From a checkpoint of a small transformer trained on Wikipedia: MLP 2304 tanh GELU.
Each number is 128 + 24 x the weight over the matrix's rms, rounded and kept within 0 to 255. Layers, rows and columns count from 0. Numbers have three digits each.

# layer 4 MLP up, 2304x576, rms 0.0228, rows 212-307, columns 360-431
169103135118144108119152150115104128129160139156158105094105089119141073119091145125105124123145127108098134121139080142153120104113131124092181114102164135142155112161130077106109167116168138128165082130065087170096
150129100115135106115121166144073112076103234097127160142135132081096150114143140107141085100139121057094112155147110115146059146112081133104079153138150106101146166103113145132137156127107161102147078139127142135093
140120157112131164162156107139145088123098120157116153149099106149096144137127080135106125126152139142145102161142124118113135110142129101128107145113160096174158141118133112099136136118114126101114101107142148127076
099159156086170137124139121176116079140128100139127144148180118151100111136161126077107117138125134103110106144147106114129136106094086154130151147141133096129139143149090081126144135133112104133178113154120113126094
109165135132123132188168145125147125121160106078157108137137112161118094092160138132120144104135135130135148124181110122098134137161123168144151126149199101129147122129140133112143085174141114169124122116142127114127
148079107117139130091197132154159139109173156132132096119140169137114136099154131176111134144150105134135118117117143147134126150142154155132117159142069098134147106175097135050089088076147133116160136124132125103154
130124139128131116131129121120111116113124109125125132123130147126128129160123118139112129121137135122148163122131135139122118118122131120131134136112138120128123144129123125122116129131134132122150118113142144124129
144132161127107156132176130108150115140105155098128123123104060110112083085169132112118128148125115131165103152126127111161130160164099150119078116093155074119097106138130091153156114106125092164121093133165133136148
127101070131133123139105148136154116151103118163111132139132156142142116098130106144107122163128122139132085109115134125133120151128081150120109126105135095137102119106115135100119149100099139105199075080124158194145
147117135120125127116132122115129124126120136131106128107110111109135126142138127128142122152113160127126128146131122126140116122139127128154126148116143139119126131124127119131118147143118134145139135116143137126111
088125097133103156110110105160145140103110163129129106126091128128095164170137159093181141151107117126128126153151126108093131118053043089130105118124132086158112119138134126145113137117167137132161135132108142154127
101148146114130107134146133153146119139127124125105096114119124143138116114129129120145137140133127123144150122136128124126118165148119151108110129154118109119122118137135129129151129139102116138146152101125137110124
115108132131116152099162153118135092131154131175142133119129132115098146125185152137109187114147099136066153139141117123135127174133097164096182125087146075124119135124147112129141154120120175164146069124146117147124
137104134067150155131140189152075094095145183090127153138138105160133124168125123125131107166149147160137133128122123139108132118167123073100144081147150134142173169160153121111133146094155113104136152144119138115155
099132127122137139093129130134139070144111144120095123119122176099131130121145147087131119179140149108151170121117138135147118148149162147165112095126156150141116138136108076117094120074094110147171122135155129083104
165137125153092137171153110109158145120101114104123185125145121166127132156128165112111069114167103127144135134111073131140119141132143139127101109097135115125117100134116114123125097145127130124135066134135115118132
113115124148128083118140133128085096156092132154049138122156140156106093120091180100125113135169121113104134097157142122154115206130144127122050124114149076165137148108117140138133114123135126131143123129139116126169
078126156135128093099141150100080111100102130121134160137123109099137113117130098144131140111132139151103176152127055111140143120148146118122126124119155128156168131188131118162130121092085154113156097132141087148104
132129113151109111125138149090132121119130110164110126112124087162133115107124094119114100139144133152139100141095143106139117131132118120102129134109125144143097113113128139097146107131110105133112109120101130134109
127085117111126127130129122132103122133090087168114128138146122117123102117153116129115110111168118160101110136149136101146135110163111180119086116134143135108100145128158125126083130138111137103153122099138148161170
141124105106149135103094140170176108158126128115114128116115150117116117143174133156117109170137141150138122132059118139107095123088096141148076130157076122118104163118142100132134099146109148101172067135105121138139
137154128128139102182112103131125133099123092125123150115128114069147139119152135136116094109137140123102125148100098111118158128114130146150106131157165100157145135101116116135149122114137114114141103097168163121106
116100162084127169167142134137089118162171140101136097115139087087149126168127134172138136144194108109143144197141112060180061108054098137127111145117149136154076146153098098145133134094120173125081094119118141151135
121170083115128113144106142149114123104116166128098127103114075150156157150132092123145102160134124121127109121068141111127118169121120138094107110112121141115136142109114132156138114149119086167162122133063157139092
147039135153157106122148142112144117101141141098148069156155129126132098145116119126147093149120113126139095111093131131152115115157103133112179152081122088108116078163148112093111153152113084086134086133079135133095
101121131148134135177127124169142110095102164134040149145093125087085165160074092141119087167137095095107168103147168117110105179109100156105087121124116102122094135155136123141098094119134133163144147131111114140129
133110116125127129130124130120132121123145123133124137128135122124115135087099124111130116133147138134133120111143130139145133124121109135112128142122135128132138130110144125126129153128152126121120126114104120135118
131062125145123126150131117099082135102145119093114100147122103105118114115089082099109119137163106094112129119152128103134124166113094134123122106160186170119141161123097127110098125163109110152145121138143121181139
123113132151112092065106086119117082143163159146148165124150064136160133114153134104101113118138104177119112142077130129149143087135142163101128139126120146144159109139134129085132102094163153157132136094155097100080
119086105126123112128097142174110129112139139127136090129081078192137157136122090136089112132161122102124151135119154136131194091137111194129105121113119130146146151101140114127107140144116150150168143124150101096086
136106115142108136121146159112138162102142095127111107149115107104109151137103160176071106119143135090148121166093103123168156147149123136132078140125129099103130144122125099037084157090128100114126073146113132159144
125112143134128132124126120088150097116060139093141129133133122099071135128114128108126114128138117137123105136117057087174151155095096131103089142154090135123113138135144096116163144135149133135144105115135121132155
167145122102097162178143151119188111144141186151158164137153066043133131116137133087113100119139121131131144111141096147108148130143120097096107109102132125119149098119103170146132088092115140141174145099201103123105
110126127132129121093114137127115118114111161171107158113109116110149119106079133129135121139165131137121139145178077107146053169115144160123107115152094151128097156147143125129081137131081150153135129078122120146134
132120092133094116126139147126134115150151141136125130116143132171144141164127115098145120136120115107154121141115117107116094136117129121158165129161120104117100129133139101141138135157128135134146147111107130152145
141125101133123141129113131124114129103124107115132149125114117122136108118129114152121122130141114111124150141117109110128119122142131117136140126160132130117128141129121144137141150111142155148125111126133136120135
161124146112128133148126139153127100120117125070116145106109121110130161147146127201117125169149122100111112141074075145116108135073144164135158178112146130129138127139131103115116158117121119121113081113123120178117
133095147084119139145139176132179117171103168140133153112134108140092113158106099130097128142097128140103154175131093100168147149102060117135151170143150138135134132151127103107136140098140118125145076124128095179114
130156109124119109149121113162148079104129131207102116158134069144137152120100114120114069192105124099138134156130170140148109186113113129163077118180122110201105140118147134121133107129121150142106133121087125116119
123085112126092132145121134156113116146107151149097135133118149113094125127105121190134133130158133134135120133164134119145128179115114141160122179166142118160156126165129136113086130127098087111119145100165132157164
136163144112159134108127170128116135072122140087123177125102100121126159145154155131149140116146134149118156147155095142110141111132058153119218124119150095139132112200163144144138090116067139148156111117116118119083
118128117115132145114153135140084067092101135120163102141123085114112128135162098086112137102114127152128136131101137086123175111095131162065107136106118121151142139134126156066140118185111099176156103118119115099103
155174109147129123123122162129116145130137145089142118118118110138099119107131121114133124162115144145138122134137152128154129132134132125120093150117128126118155134100132109099144130129091112093131094141122125137127
084126121112145097152106141104083151102117102110118149132116111150136156114173115169157104122144114146103102138150123154108120159085115130095160156124157152141121154148135118118126103139093123163147134100091122130117
181098108100177134145102153155147090097153142119077158108115128118121082132164175073165130143095134108109118136154119140153123136092096138159185116118134113129135096148146108120117077149118150122160126124125105186166
134099116166164189111122146073121123112096190110113188132146110059176120095121107123128113079174153098150114146141063116158085162121138137129118095148127123073151158110117124148114118108136137093118133131123122174112
130133100120107108103132109124113119084055110093123129144115134106120125072125134125155122171149140122108133108147117122148101151119107108085112125123111159115102095127114129153075099082119087133203091131063079150134
104134131127124120137125118131128102114121130113109146152120129124127146123126104114141132141158151142113119149130122120139111135140108156109110122142136141117113135132137112134129128122133145140111130094155153153106
129124082126135113152094083113116170083125084158119115087148116144140164110212158122099063117161121126150122111142144113146124110128092139131117166130136151087113144126150070131128125126149111095142121091148162164146
140099141147131129132118125127150137144121133124126117113115144127126128130139113130147117129105128155137132118116142104111152146117150118148138126131114138109141141153132102114118157137133141125133131138131133131110
128090135141134131119145156137130129134101180137139132124109145152101063156102177147144110104149122096128113140147114141132110111135154146043165108128151108068151113154134067109131129136180107112131076154085124166135
138133116172119117125150141146096135139140096134141152134102122089106126147132132129097110102124108090157102109106100071155093127116109194149123129137106105112124143108101167103087105145113143144139102122119137138094
140090155107140126153136140151102139141127126109119160132095103123121111092146123141118152106105124127130154133119074103165123133154138144114101129123163132113098123120131150138129094118136154116100124119120158141172
150142103123129144133108114108090147141103207116161105141119137130123139158190130140115096122107132162119123160149143099151105113112112133137092105142150131141169133129105136095146091083150122100127143133119119165135
117126123127138120129131133132132117138140135116137122120115122124140128127119132127138125126146147114134111132123127152144106113121133150135133125141114134135121111122114122143128134143134144129156125142119130135124
088114124092117101114162154124099136123179170088091174129055092154147140184119109129130116094156112090172089170170117146141096088102094141141125117097137133113130155176088129108132139116123109116132121101091145125095
126158075148112152096149192148103096143123135126138148142158059102163176107120120115119110098131138118135135156147115141124073178195112100163121066171061135124179152127127115132123122149115106128163115098115139175102
099153171099129106121142126134156115095126104187082190150155127115080103178123122157106095124120109103149134154111113125131083206143058130101119148114085113163137116130128120133157113127157132138154100097147121144127
137139108120143136138158123132122101134105153125106119128118146123142148140120134120124140137117114125133144142107123117128132131132138145117154125107141124132075137126154136131154128114132142164129130123130139143118
095102117106080106141142111132102150069136118118103157099102157039137124141124106152184121157151121100108120144086120142138119097087138111146080068105158104109151138133055158130094095151108118117181092159132105142135
105126132117125124161137151137139132113125191127166154117075117133141174113161146095157128122142127160138180175163131166134123152115110125129151119143158152102115131139114136135118103073122118101110074129127119173116
174151134130154116148185149093120110107109154132110148141139082137146140120090134112117102127109145105104186139176120134131096193176058136142139117124160156088116145134110174160143122094145140103155154132097116118148
117100108112128163111120165135090122131086114177161173143155079146124134167123128098098082133100133136110123133128136122131149122128131148111147083126149113150110120113115085120144087089128157177163116113142129085125
093089126151174160120119166122117138190141167095150106147126117133099145172107076143129117130104107086129140105149165119126123086115144160154132113140149123076130107130088170173105116128119118167107123128157113112128
136116132122093108146110149190121122089093138064087170137125116133106160130112161146164123144143138112128130113182137170129116166132109136130130120141115104099158170126094110121083161128076156137204088121107142145095
146096119105151159144156105129131143168156134143130163111125111127110093102086170124135101101134125132138098148140111100133098130145137125114102169110136145104149102109137149120102132139136123169107109109110134105144
077103103104139109095155110094118132073148174079086155159081129154102132138090102160138111083145130096101128151131167109142087134132110127149115101111142135127082142108105152107120166124137110146137112137119139118080
130145140090114115141129126129118119137112133130106143115105097148099083180073155128127131174145092139096151166106109147100117166100134116102119122163126118143104136143138099104099100120143108123136124144130082152151
142155107105119095144122132139160156116143109149126153135141176128134107133141075111111090155114135101151171141138124134145099157133127117111150135123141100127140151123138094149133143144140120130160086118135138142179
152086108133168088149124096126101170141122143147091129157109117132076111116081106127156125108110116099093162102110115098092123107090094115090125117110137137131130172134043092156124112146077131158193127144148103124102
134127095148158168116093110141111124151143144109126100150125130141114139121139146135137127123130141161119089115089157116126121129102133135127097139121149159106143107140129114149117152130097101108154143120136107142149
117107133130137135113113106135098130127123159128124114125111115143108163145135088088137136127144128089148138157116149146150121085103106118124076154096113138133131119130125087152133123109110149142144119130103136137159
108040127129156135156127183154076114158123149120117134105140158126137189157136138129122123094148108137094154125129110087119090096090122104123120160131108153106153134157115117112032162074142113079100133131150129184163
123154119112128093115135111142127099141128099143133115120120151091090100117087128069157125129122141126149138130145136114117159158108141090046156150130146115063107144140138132093119144068133141123132087107160127168116
151167147139170128123099151170108111101143144123165088147111108066115197139112159058112123157122143108119110084109153135121164156130114111153111111151101127159123127135143170148131080129179083115194118129172105097060
151125103137120163152130097144101097106119112128127170161146157078116143142120120132139093124143092116117147135114133104162146142131112131105106149128132126137117157144127136144151093128122099187142144135135152114152
110138143135152150122128134147101116117150148161141145166095148155110149111117122138145089124128094140114132114122103096120111180126118122143131114108107118112113108164090121145112135151058174175095129122129101133172
121145148132130106185106131125084083103127129136120175149136122121098139131153102129104136121129119137145138159153141137154105124108120183076097169148147096132137095116152120109114119102106145126131100095148132136121
101136153124118121147129137084080106107075132124156135137125132094146141153107133112113119096125124145139094151118147091165122165166114135124134117160150133121123144126113181078158162160103160155104144080103129108112
122120136115141089157122154127157128123121131076113139101155106095113121139105153083128169116136128138134141178143095134173159141132125131108155113165117099155110130135117106130147122131115146099153124103120130145157
149130122124108102119119147134142123149147153140167120087150173139132202156153148101098090139128132162124148120159095142110152110071144112144133101124129126123158175167164112075111093067142090075132102113106118155099
125100127138107137115159147142128131114142112101113162121121115120121128130140069140115120142137138138122130109150137165136160156137100146154165112131143100146161121133149146180132141143097150112147128135168115120137
122127129121149139134134122102126155152139122093120133121117139121156145130096111120126125119124100141104157151141146117126160111118104119145138103153126127138137140136123084144143112126099146140127118095125137113119
127167088128126102151174168119155165114114101144118150111129121111108176117119150068138116119080148170108144140090157122100135178108103139127105086162108122121147122135163143135107139094108138108170121151133124139121
130133116168128097107122149113129151120108153148090139112127125147118153100102158170161159114135153146142136142142147121146115149139106150119133113174105130083139121133125115115111131137118112153161100120130147103089
135120132128112161159136125131147153130111130102112142143104099139097121135092098114076124169110113148146110113135163121128113146127141136101154150127110158112126136145127114111077109136136145147116094131111148164183
116117135127141121139121133129140133117115121127119127131135122137106140137120146124127126127122149138131128129118127140142118132128133127118131130128126135130148137126128133128108138121107139130136133124136133124129
102101142104204175095179103071147093139146114152115128141093101096125109117152095125105144136152123072163129200130112096160109158105106132122096110128170071130116193160114179096092112141060121154123127145135148156082
126129105133172181155097121175152088066152153163118121105131119161172159137158079124094070163141142108165127150138119133108100112117120123137134116163107147138159090116138137133099055111136137086182154126158129125141
164099114116141150138118150085103076112131150086116150112116103132155138175130083099107109128112138124115129201152123154144129147098116139139135129149162122132113136130148107149139138149119134127107109089147144154189
127169138118105163161151128145115096133124170132047162135160127103153058129073127077115104141110144112115094143159098118157111152095105134110135145151149086121151181135124105096132149113120089126161084115139116108144
134136131146134144134127144105127139102128108133105135145127127134121120109140124119129139122148137130134109115116127104122120135116114167117128128125130136124155130139131140119132124125122128126117124134133124128124
106136147095139136116168151137095100089107143117151132151103097086088108108103144121140106127079127120082084149112107074165130139099097146150117128090147126129162189158134072077123135119074124135130117142089099119113
139141180138108127164137114142109135114088116149093147097128108109109133124096116133124129137164100093143127127198138155145140112136113127132079141163139139128085146105119117174160112154087166169121144132119105104148
098113133127135080120146117123146121142115130166152149127128116138153129116128131128138117120139130171116104145131110102130137167136136106118117153160142138137145117136131116070116094130102143145126092110122132136089
131120133142123151145129128127147137133138133124106124124134118139138130128148130137124119136109148129143111135102124145140138137130126117146142117111125117138141128134114127131133137131113132140121127135130137132140
# layer 4 MLP down (transposed), 2304x576, rms 0.0178, rows 212-307, columns 360-431
209186102163146137121100097136138118125126168129116126118121150158154151124153147095141124111106132131122139129109131140169073142083163128123123164142114115134151138138120126150151110173139142106117119126083180096134
129132123190217095173190093139137140155116098190105167117055112123087103090124133117128095109179117129168059088100143074111098092140171116104106141125131116132130124129131114180085094129071128136102145122165128113136
117134155146167131101113148115142150114109099099087105103130125152122117143122109145144136105096124170146120143123171099139118114149114113110105142083127146119118123120166138121095126155120104168156156114105140147124
132126100127120111135153125123123110128103128147155135128089126115138123133111118128128160130183116134092100175132182184126133120078112136141118150148131147129166134133126089119115132195112172107114093144149133119174
098122097157122069141097151159133137128124154156121108142131098091126169119117086140129134160146122138158133133116127140108112144120156128126097095116127124154130127106112125097151146148176100129127141138116140093107
122115135152134114092141140124134146116126186137126139127090137129163118160080131147149182179086151102129098107129104122093112130110106127136143089125140153098107130101109110152101144122130127123134156169162148093128
130130133129140131122120122138127139129118130128122108122122115128127136133118134123138122138110130127119115122119122115145136135131126124131131137138130127134136129140123128133137136128136128121127142136125142138133
109182120184138126059141173158109141105161102145135114129170107133139163128126134075108155149113130111119134092140168157110116095120152060134080111132136093120077125052142108151165102109155133111163148153110135103118
108116084175138098145179134124176138192119132112181140108139106179101145108154109109131031117133135108158131180091098101109142118126124105114128153158098090112114086110144126159076078142105169141118166088142134156092
122139122140122111128131129120128123128137126130138128129132138142137139134139136132127131129122115137121125132129134119105131129119128128125122119134128136122127117127130122124137126129126124128133116143124133117129
082140121117199161133067103101121148119143102154143139121128135137091146075123137142119143170112116121153153133059123103148115158155133117133139133125096099133088126101111134158150077192145141121112155114154129081131
127119137129145117130125114126146127141132149134136130119142112127151128116116138147127112111127121151135110106132110132117106117139133123122133138135143130129131128133121111145125128123147133138138129131122135125142
133104124109146143089105102163140114097142086149123086114129139145106153121096116166126153062106144146151132155096107134111091076062124134111113162108155172166082161107108143085159166107155140089153156146139106139184
119126132205150117135118088138103122105059101159177090124122124133120174107161139116188126121206138106136123052112115172178118118084129209136170227117137106177086120138149103114150152149127112114157143102159109173166
151127167146131168133109164141085119142164139124172120146122144135130153096106134140111139107150137170117108154109104128141098122118129120088139121106129130173142142153184156124069130137082120075105102147148104165154
135095174074128130106101120104117116100079145120127137124137101113160127096128164143136133146092128120136100112128149140093127102125138141125146209124078117138139121143124119174123158111166121141133157129145100144123
132105131138122129103118128090139131101165130077146158114116109124089119084105170089155118134111109155104162139142125153110089142170114106135121133124158094141117135144138127167169144184094137144131128149144148097139
128107152117149123110102138117159115095138131118111110123154128163172143141122119141135150159147110129116154147119142176088118105128123160141125174097114118089076128133134100142160130134142119153111097128157112120117
125135135123118140135120125136138145105130137153156094129143146113123131141122113140157104125137133137129126125113115117128118142123162115128137132133102142143114128136108114149137159161116127105114153141136134123142
092115130114121096116169113131120139155146172089111156128121096127104126117130133166130115125128127098126125158099094158130120111123122115162126154112126117113100123126124163111135131100125129134123107122112119110129
126092133117159118147157123137124122114162132138112095091098125121135116145131105129124087129186116113113140088113142127110127108180106118088109161127135127121101139113146135157145152141101159083117165131102118124125
114123134154146137087144140120108136148115126142117096112112128151146122153143158122132131146154120129138146128160148131155118123118136122131154137136125144102121133134154133113136118133117140115107105129113086127147
153156194169081125104133141105174109112126098102149127141121087128151169114118134160111086154092130154118126159140099098134146117170121139112109098117133080142162158124172183099117089129172062110132080127162094104092
139106129147115126112127120084113116162167094172138112100105126123122110128113151114126122100103129156104101131156139113163145089126139160161128121108124102106160125143153089130140115131112158153110115104146099123132
140100134125079108100139155154177108114167121110131125127132128150122152126156104142106093147163147111130140126151115120080136099080116093174084165156124136122150135114109166096128123088105139147137110158130142090114
143122141119118128140109120121129142111123116109145108125173111103150133120099145139119125103118136140112101143133128146133101098134131124148143122122131100123127117127127151155126142141157136124142118146103124163146
134122123122139123130127123140117124127121113123141126131131117132125110157136138135131132123108129143120141126129118128116150115133132110135134125133129125131125123146116123132132114127120131117131137142143133134135
103131176110103097081109171171131100154132118168169079134153125112142141115139143145102142143100138123123107118115083122133160144144101111119183141128109112132141130112140140094158129132150136064159088118130113091103
156142142133103050111106109137096135141110107148114147117173083090067100109060163169115100078175120102092108114133144148141092134160156113121145100140114200164104157128145136150132078127142113147108124111128137172147
100143129089094162067181089132111151147143147131180147105106119086163082198069107122103125178073145126180145255124157104158091121239152131136092112116179170149153106075108168082096139145161123157147131155077136096126
094150081148089149145102142143200146134131101112127086134160149161135147161116089138147148101201138151152116180132156124118107125137125109107135168104089089144137155109103132140141170138125078120156105126178143068132
117144146108111163113117136142105144159127127142160138133110115151147127141083107132140141162126137117096155143106125144147142141140157115124128123129148104127118094110150160155123164120083131118099133134106114128148
135107159124136151204120163180106072146109074117123105105099183127073170145123162128119201139128155147153144124102145076113125158081104119181049170188126124122112079104130143144149186183165192075122141154129120111182
124047125127119154165130152156108128111119154113130110117095087122122138110160128096145133141102126141090140101086115111097139138060132119142118123102136145095180115096139126059156150145193135153081098118114153151161
127124123120153150151116123152126139119117115138142102133139112096125112122135135113125125122100136137142122126135150145121165112143143118128111134146143124120141135119129120098119122136148167122109132144150125127147
137130116130135123137128114131128131129116141138138124114141135138140132142119141114116122134124127142119119137144131126138136123119125132126119136113130115118126131118128118119120118121133116120120126137136124132132
158152119110140099133168114188124085070127105158116162129115102149090153096125128119163096112119136110135092113137103134131165128114163142068142098096129095130113105125138145108092104091152112116080121136141165127183
152135149187147107112159093082119104144119150121113172111140116104179126083136151118106165110118101148126179122114106141135169125091120155119189176130121155141137118131087147126102129163146119170098162152119142130125
112124098161123128120145134133119175165120112083143151095139133103122132145155131177138115131141128129105122086118090069129202108120104136147154085121121116075136140118104100147114118153151136069112122111154161096141
138134139132131146125120122152115138077126128093087131100117111112137110098113143135121122152094114152124130062100086126107138099090130115147137162145128136069127136103130102103143176168162149130151127102131140094117
083064130119144163108109065066160133112131110120081117117160149137142104113163112159127123087154110187098164122120104145190147130114145151145121213085137154068156094127133153120140143121115123132068133098186161101116
149120103070122148120112103153140098117157083144136159114145104119147148117142142164143131099187126098158146142135145101115173107090153140139136099134165108169163136155171127164139133145132135137117121114118139142084
116117138123114159119134110123140128119145113107129131120138113125113123113135099134129109121147141117140106127105111120115139095129125121150159139125127133126114140138118138139096138157138136134128124105107117123127
136135065145079107159118110135079137144119142152130100107113126137168126142119107137136127178143137116106131145124070133155109118113186089118069102145154131125101123110126136143123155168114139138163119149125124170173
061134183152153133111170112105107123100123113129160138140149128075123064111124105107096148127140102134172114101142058137144108128132137141078135152103072139114134164141131184073104143100167140095153114125176152140128
130145094106118118123086111139098155160107148160177045159123105120108189182141155113119088150123141153102161100156138138091073128112091102129161107074193131125063120166128138113103119144074133132144116115116137112171
124104118125134131162104115124125130114159104123115073120095103143153134149103121094120132112172142100124121153134151129048141080150135131137126123162133057092131138151104099126154130129175156134136118125131146119086
141137129130131124138127138116126131143127134130133107112130124139120133144105149128120133119112137132139112110124131124126160116135143109128133129111131126125134136122127126133149114137131121119127137147130130129145
186097096132110101117032163125131125108134071158183095101120091114145116115126144137151091109108125114165120125094167152160136121162108086131111082123103115159115113146135121139165112123172140118165176112111132156139
138130117122125135116145135134117130128120127136146124137129144129129135128117133139129132123136128113120129123127141129130112113131118139139129126107138130145122127119135137129127116128130122142131138118125135126132
138165084136117128139173157116137110136103114174111072105110090147125142125129126107143140124103138128120122149145176173084117151056172105104141130181126111144090070146126080140136158110146127141130103110129109107110
113112129097209089110132118087119123100084132132139098133151150186160075118151098118171166111140116166123135143156154202109126119158123100110117140139112164194154125222166055159180164092159136146099129149142120149136
091108141105140123102156101136115151082151119146145112144130129079099119153102116165125156132147131126122100128082159140107111132111129134123112179136145095118140117100167105134142156130116117182158129128151131119134
111118132125126134130143120170136126143158058132092100141113143113110125088115096111168143129114098062140119095123165128134085106147124129113184178097125118098075106113124117162109191149108130142116115114161156130120
136128130139120122116127118115125118129117125124133127120119130127118120126132127131128118134126121128119138138138140130125155143130115109124133125134129118119123136129119135117128133130136123130124126132131133118133
101166173136144113170153152124089201207129145143184135130144127133128093149101128155136098120098150141081125148093128156181102096149156158136138136093154148107172101081127166163162167178135147176119075132129054172117
135109103138142170147171170107144109115126093130113128140128104144163158111122137127093105121125149128107102121118125118115175096131111113170107136145166164190162169118143162133101136114073155131137135133131116139118
134074116095071183131105116138093141125153143141062128145082088124074176113111169098130104112223121154131127087151107105160165063112112111150101163115169138058116148099159008130103109083150091142129103120127109099125
133134156133126119106112142143115136120133136148135125118129133126118130126126130134124146131122124138143108133144122129142141135128125129140129132128143145123153135114122108118148134132143137105124140117128130115131
119108145124157131117119149146127180108144127097147142099110141127148099144152120120137126141085128129121102119077125139153100094118142185139120110159129104143127146122141130115113121134164118127129126129110131134172
120140137148127099152170127119127122080175115097132127132146150167155129145073188123144141117149126171160167127089140138107121118148161134155077119089112140133129142185109135115127162124135141172127117088164123137116
147135128123174130118185129145149114092094124139164097133161154129115154097146124089125100101162112134118132150113118128129121096128120091129129153132140089127168129107135155106044088106113145125129129122116139151125
143146130141109103151160133118111144132125143096117096102106136127129138102112136148098118181110135139156142135120119129123113159134159138137076134151143111172127135168123127113112107124124139135129105153086124137130
112133159167162143061122153137163103128124152115136132129156153111110104109130118124113134090142111145126175131119066125144124145104140126118167139113138171122140103133197142120171144132186154128158080163113145053106
121122153130130119116152093102125077132096155129138131113135121123100114053112175160107140119139125085114159145171089122138156132122113151117084117125161178163150151151168137129130122143112115110098092112109136136154
101168181142098118116096141141190121102128155090129085158141122124144110142172089155133093149119117120063131127123162139158175133118112156159129083141137106188117144158110121136140128097138116087164145155160152153089
116079201149230144133123112152138136144129127122117152158098136111114078158180135161077112111153141109073074044088128129126106094162134159140173184159078151139153117096104168118121100141117132169111162109110145135098
167115128154135143143082156154143131154161115147147209122120122114128134131165097112083147110137134078097073150113140142133144111113128113099188059160122097121141101093135143064124111129152135122088144115134123137147
083114132119102143151142130130140134113123126121125115118119136126141159110142177137103102089124122155139152132125154127126144126097139151119134130140131124136128159103131131106147128145133119123111146131123099120090
098141150062095150102156112097133155101119144092126173147085091118106164116125127117157176123151130082146131135115171084122119201137165145169102146132143162163129097212200088126119131142127124087106095167160164122058
148136134127140101132147124156150057143123124141129103130138101107153132127123098139156114145164120056120157169112125100083167117120123171154152114170099128094154104166162110128094097157084140127149126112163121128104
125128140127117124117137140153145102152157061135104165138117116141125137102101153184119093144108117111149173119141146122143136173143111165119156119157144100149136141096132163166109129120122154087149122143127115133083
122222088137064086117138168082175088146059125124162159138117073070136108127145141112125078096124138053173117112114115188144168208141160196127097061131176106116153125109147064173203099193147090200140109142154104082025
125136132137121131128108131076136117146140143136128172120140090146131113116155114148100077098138133100142146154143195108172127113082155178136127145115134084158100106092114125123150123158100115114076126129132104125083
078074136087111144151172120082113135149126103148083170123124176143147090146125124219132130087113103141135116172122039098168096096122132159108109134126182118065140116162081112151134130114086170124074116114078105146199
130140132112105121115131146138125138134119124136152105102133116149146130114127149128145173110132139136134103132133123132118092146160128107145128107136102125128134123120122143116126114128135116130129115113116120118130
145150115166112141079157155080101162144092159128127125112145142121114117086124069179105131106148107108113113122115125137167092137103141138118162133155158082183107127135186160154122126139175094090164152137149094110127
129139121134118141115130144129151152122128161115132136136116131123111122150146131129124085094126130141107146120133155112135106137126116117122143128128123123124081129150139123140127082122125146147115163113100133118122
144127107149129084154100103149137119130124131098111154119126114148156134151114106136141102157108135157128138121131116123145118138130142146127167137152116153123123104159160150183141154147150107147163146098139141132108
111136157134127140094128125143144090172175088112122132157131143168127159127112103152119155129144125133099109087173147119132149177091142140139152120122123129120170110130153180082079115165117136097125108149130121174129
079058154160152150155103106112086149142142151091046132127095138072113082110079120208127111064150101115145139152107108096199098109155165102158096144149116127154137101148038157113188138201118141146137107129158152129128
155152111135132108139128151097117137108116098123113122111127111149122131148129119132150134110099137156141128149130102141120106131151138096109132122117105137116133148079138107132121142110131132116136105134122144128116
126117117126116115140106123127130128116092121104153149126135155131119114111125135113152139124124131100119115118157144144117133130151113139108139093114129144130134116169128119125110084103125133100122132149129113138116
092120146109143135158138107175160077133132119108166089110149061131138178161129147199067115176120129111135164127110091144134151107132086140167159163164161093154132162152091146166090158176152102146131094160117083141136
137116133129138137130132117129126112102128127124135121105112143091146133142145128131133122132126127101092104141119130150118145127140127129122122178116146116136123131141129133101129152151142149141098149123083117104147
128112152125112146164163177090112121144119120134122184104150124120104141154124125160129115122126131145162090161133122104136127150127112117138127105095155128130149140116147120107144140176129132127124141142129164092143
136142117128125135127126129123132135116145125128131120124132128109120125131124123133134143132146120133125113131126129133129123128125131135137122137131128135127124122131126131135133134119127124136120128120114122132121
157127143167148090190140058131097164153160136141141138161125084127150146183091167164089129149141118150181096149152122118173089095121134166111157105145160130077154151119094185102124050119149093163090130112164181085222
149145124116143144166115130143103152102159121115082051127113133082109139140133108110114136152063171146116138051167109143106108128164162129086087175082147126160098136105131084161156136151111136132136110109099132109109
142119120097063089168157095165142068107096126150083147161108118115158174145062117145158131137115154098129182101147100160070136161109100126114107159117112148133091110210149096123119130160085104111113125182083105125142
129111153191109112180109086116137164102128120146079112130132121116138106099140086114133117076144150128151154158154152104123168092145126121118112117077193129149164112080124135141143123139124082136148088121099123154144
140135121134137115120140131122140138125138139124134136117126113127131128138142129138137132131123131122125127135129122124125133133126134120134122131130119145124123117139135134121125122135124133127123123136134127139136
157132125116091146154110114150112108102090116089092111134128088120164126086086167162088165161119151095151147092115124140085135158179173132116155111134120116111070124164114107211087157168137184127149108112087116117143
166128160165117119150151117094143141114134115106163137111123113120177110109130136126096122123137128134112120128137132094144138139120092157114127129153137144111120170143065130087119085155144133112156161109115113142172
124111124130128159148121141140142118109111136110139149112115138095137135136143119088124137139081106114111121124126147139114121124153116148111115139105112128140103124110113145166121154144130132131113154142133133101155
123131123122118115131134126132131123128120117131138129124126131129115126129106150145122148139135118137134124114137128126120120118129133143128119138144125130126126134124135134117123123119146130117134131125130124124120